python train.py --n_layer=14 --vocab_size=1424 --norm="rmsnorm" --qk_norm=false --tie_embeddings=true --init_std_down=0.0 --final_lr_fraction=0.0 --seq_len=512 --dataset="wikipedia_en"
Each number is 128 + 24 x the weight over its row's rms, rounded and kept within 0 to 255. Layers, rows and columns count from 0. Numbers have three digits each. The size before them is the row's rms in percent of the matrix's.

# layer 3 MLP down (transposed), 512x192, rms 0.115, rows 478-505, columns 96-127
098:110166094102150087078114132106127132115074095139115157104117177112157141099164178116131124110135
099:116127105127149125125126120168164123129126136077178119141126130139113108117117122122120133137128
108:157132107133120133171124134133090151160137137121138165141125092167126098104169093155146175086093
095:149103097155098148138145130119113120085115106122120111140108128115139113067135054169161118102150
090:110132146151116138164147112122082115130081135065136128094110123093149162145116105125122095128157
103:122145159135121152108142116112144129116112107122154150160119106146187123115152164121111127138132
105:147141144135082171125158126149129167131116103159082137122123123142115142078123129152151059183115
100:112136112125113132104159141109103068137100135119113093084173126126112118128119089108137124171151
096:145172095111129096104143144114155131128144141070120139123125172111116137139174152172157049130177
099:165136156151134133132134124123132122118100138086086163099174169088122141132112104096136093127127
098:118117117104135139109125147118116105109101129081162157135137125076102122162162157135082116103138
091:161129159125123155104137134181105110126112103145125150100108122169129136147122142117159126126104
102:089157094133156123141184162151149115129125146166142146122099139123119157138088112122129105139126
097:101187181118170088137130135126141117131137139128166138170128105096125174175127148129141124166079
105:178097121128063104131125127119155113115156135141131100161179152150082139114119098146123141131117
102:111087149123140151147133127126111112178136091125158138142158107083129150151129144091136102129143
097:143116152131110110110142135090081167139136136122132155104120129167145161127183137103190183172143
094:088099129135112108123114136119145133147084124134146114161091145138135068126114160144125111103101
102:118135120074135128130115176137112139133110098121093165141115100139120084134174097137099176142128
099:128155134133090116129115169115113176164123107158186121147111118109139152149146156127097094095138
102:142115147115125183112121136112169123116152122118152110134128113129125174142150114106133125149109
097:135094124108118112108154127128159122122117106100112105122126127138157148128114144152072155123163
099:080072209141149131107126151122125130096136161105114106114085130117142135141113161126184114142115
103:142118127119133108102127143131135087160141095108152117141129132102087165135128143155088120135113
101:120119108099148151118119137120099126109104133087126145124136095127133138088081067110134139129151
103:120185156079124182123123140132148119128169146082152134139124139132146130099115119154166145130116
105:155133097141119131179097137123119121121079090148162158082120155155133116126095084118089145145170
101:129145132121103146122165078127175111117125138158106074122113079157121141096115104099135123151117
# layer 3 MLP gate, 512x192, rms 0.131, rows 479-506, columns 96-127
095:092150137141149120106133149133134178120149098145131083163116131106137138124124106155201148111109
102:111132132141115149131095107092112122116091115132149106099163133118123098128142128101166115108144
096:137134127146145117048110115157115089132118136124098129131103167137095125130135148083097147115099
102:105130139091139105132112121137127152143100121152101125133096108137129092098155129113099128111105
102:130140104121153175136151133123163127118142120163116151147108118139133124160143163154138103147127
099:133102153110146123106089129111114130118112171118149071133112110132121091163081073166109120131166
096:103138161159126118140148119123144126117163097139116140077176141123093169120138158101121111135099
093:138129154110135130151124133175092127145144150106165103089088085120139125103115127122156164079095
104:124145137139099168127137097061136117111157139131112124124150112079114097124158144156166125118160
096:110148128161102128136080096134110132126109155137123131122156112150105139120117161095125125137134
091:105148116108130128133090112124111171111112121123159102144155122110129086092126136117106154117137
089:129152100125144103135131132139111103175143073172179098118151136119126091128112125107139151100144
101:081106078118151140088104118139122082147141145118113134150130136123149160110166082120190122162107
089:095115125114134092126067130148102113128112132135144117138142128097129146140146119139125126097107
104:126128144153099107125109109138129133128144098148152118117154158131120121163180107164155136129123
096:080136130120104139109163094147144090113090137160106097120134111169094127143123157078086105113148
093:132106102090095126132157124153120165162138175125162148126122140125138172085120121127140113081139
105:141131093140107106116141124148097166083116107108098144107125123097123084119113123081134131148109
102:173117144146128136126120091120163115091123077125133071117085147114123134158118131138058127146148
107:149121131168168106112122133137115119156143101121134117168171114164171145135142134131132119064118
099:144145128123152157173137134115118118119126107133106140088131149175142150189138103138101111129137
087:096178112133132095140125147117137134160155112138147128160147113130151130096149112117150092125158
106:104145141086107157151117107084143128141114146104127161094157099150077199162131165106106092129099
111:139127108068104150153129097122124152106148139147103149140123107111129152142118133131123136094122
103:080106136139141093170125086136168065147137104119127147114143091121099136116116149123133143099153
112:120144164107135130097123111104118132136119120130110120156127127169095132133124147146134128122119
108:137150120133139115093116173131139122131094110133135081113132112113139116111139169111152120121118
103:155133130123129129178155129124143114153090158177152098116115116110109134125146137101163133106155
# layer 3 MLP up, 512x192, rms 0.127, rows 479-505, columns 96-127
101:178120135158106130135109162181137110163131133076116114075163135116132131142128159103104129146120
106:140173129110136140109126131173114144168142131096101127148127137128128114153161132112119121129150
094:179155109107137101119098120128140092106155122097099163106071155113110132149112120138127118137155
096:121106111170152136147125126118128140095148088110133120119118126123157138101100137140155163126106
101:129099116129163125154084121095132091157151114117155143149119123100140125158129152115187140098167
107:119105137108094144205147123194145140117144138120119125165112130136107125132140102147110133153115
099:149109111160161147110108140104101150127119146176126116099141119142146121150113147140104099101138
096:082105127199095127100072147127151116139112122104096147121156161184114097140167120108154123139118
103:120124129122182154139111122106131082134093118135082129115151116104149069132143168124138126119128
097:117126139146126095150123144119108110129144110142111133141141172141174192116127109138100136161119
094:141126152149144083160154134149114142162123155118102159151107121108114128131155159145169123090161
098:117085108087182153111134156098120135099089125109125110126097147150131146142145114119135145105150
100:144143141138090100166096116127116141123127138135148110148095110130175078119121142163132070071141
098:091121128152117136099074174090149110136181141138136121127154155173115138123144108135111116131120
114:071120156121134128046144126100145140155113161131146128111114122075107109188111151087168133104126
095:114133120127102132098131108128139148139119121164145170080121120116127115103113114118089114163126
093:119124118134130116146148109107120117181168141098129127133105161122138134089136119103136106124138
100:152141099091141158127124154158133099134123138153126135092121097163114142146121113111126110140150
111:117200095157111107125065139122113134102107123110137102115084131082104134097087128155072078130164
095:113122145164119129115123143164173139111148171142135155156139120119133149126133147108125150152114
090:132193103118121147178143141124133110066144125108119121135160105141159135146148140129112144127127
086:156128093134176118107177112103124136120152147079124138072081122147181163125117104175117144126098
104:142124133174131083123173141096162109145152089123120144113138154131134153157136092137107119132135
109:073101153132164150104153129113104135131130155163074109115116131152091166116095139116113116124141
102:125130137148104134081145106097154130169150140149105177095139136128070138131158116159130110138131
109:166155121109103154150130175118123141130107128093103114170164132124118183140097075103100127125161
114:162116131122162107155108109172145109079121213166146136120119130096134139132146161174151144127103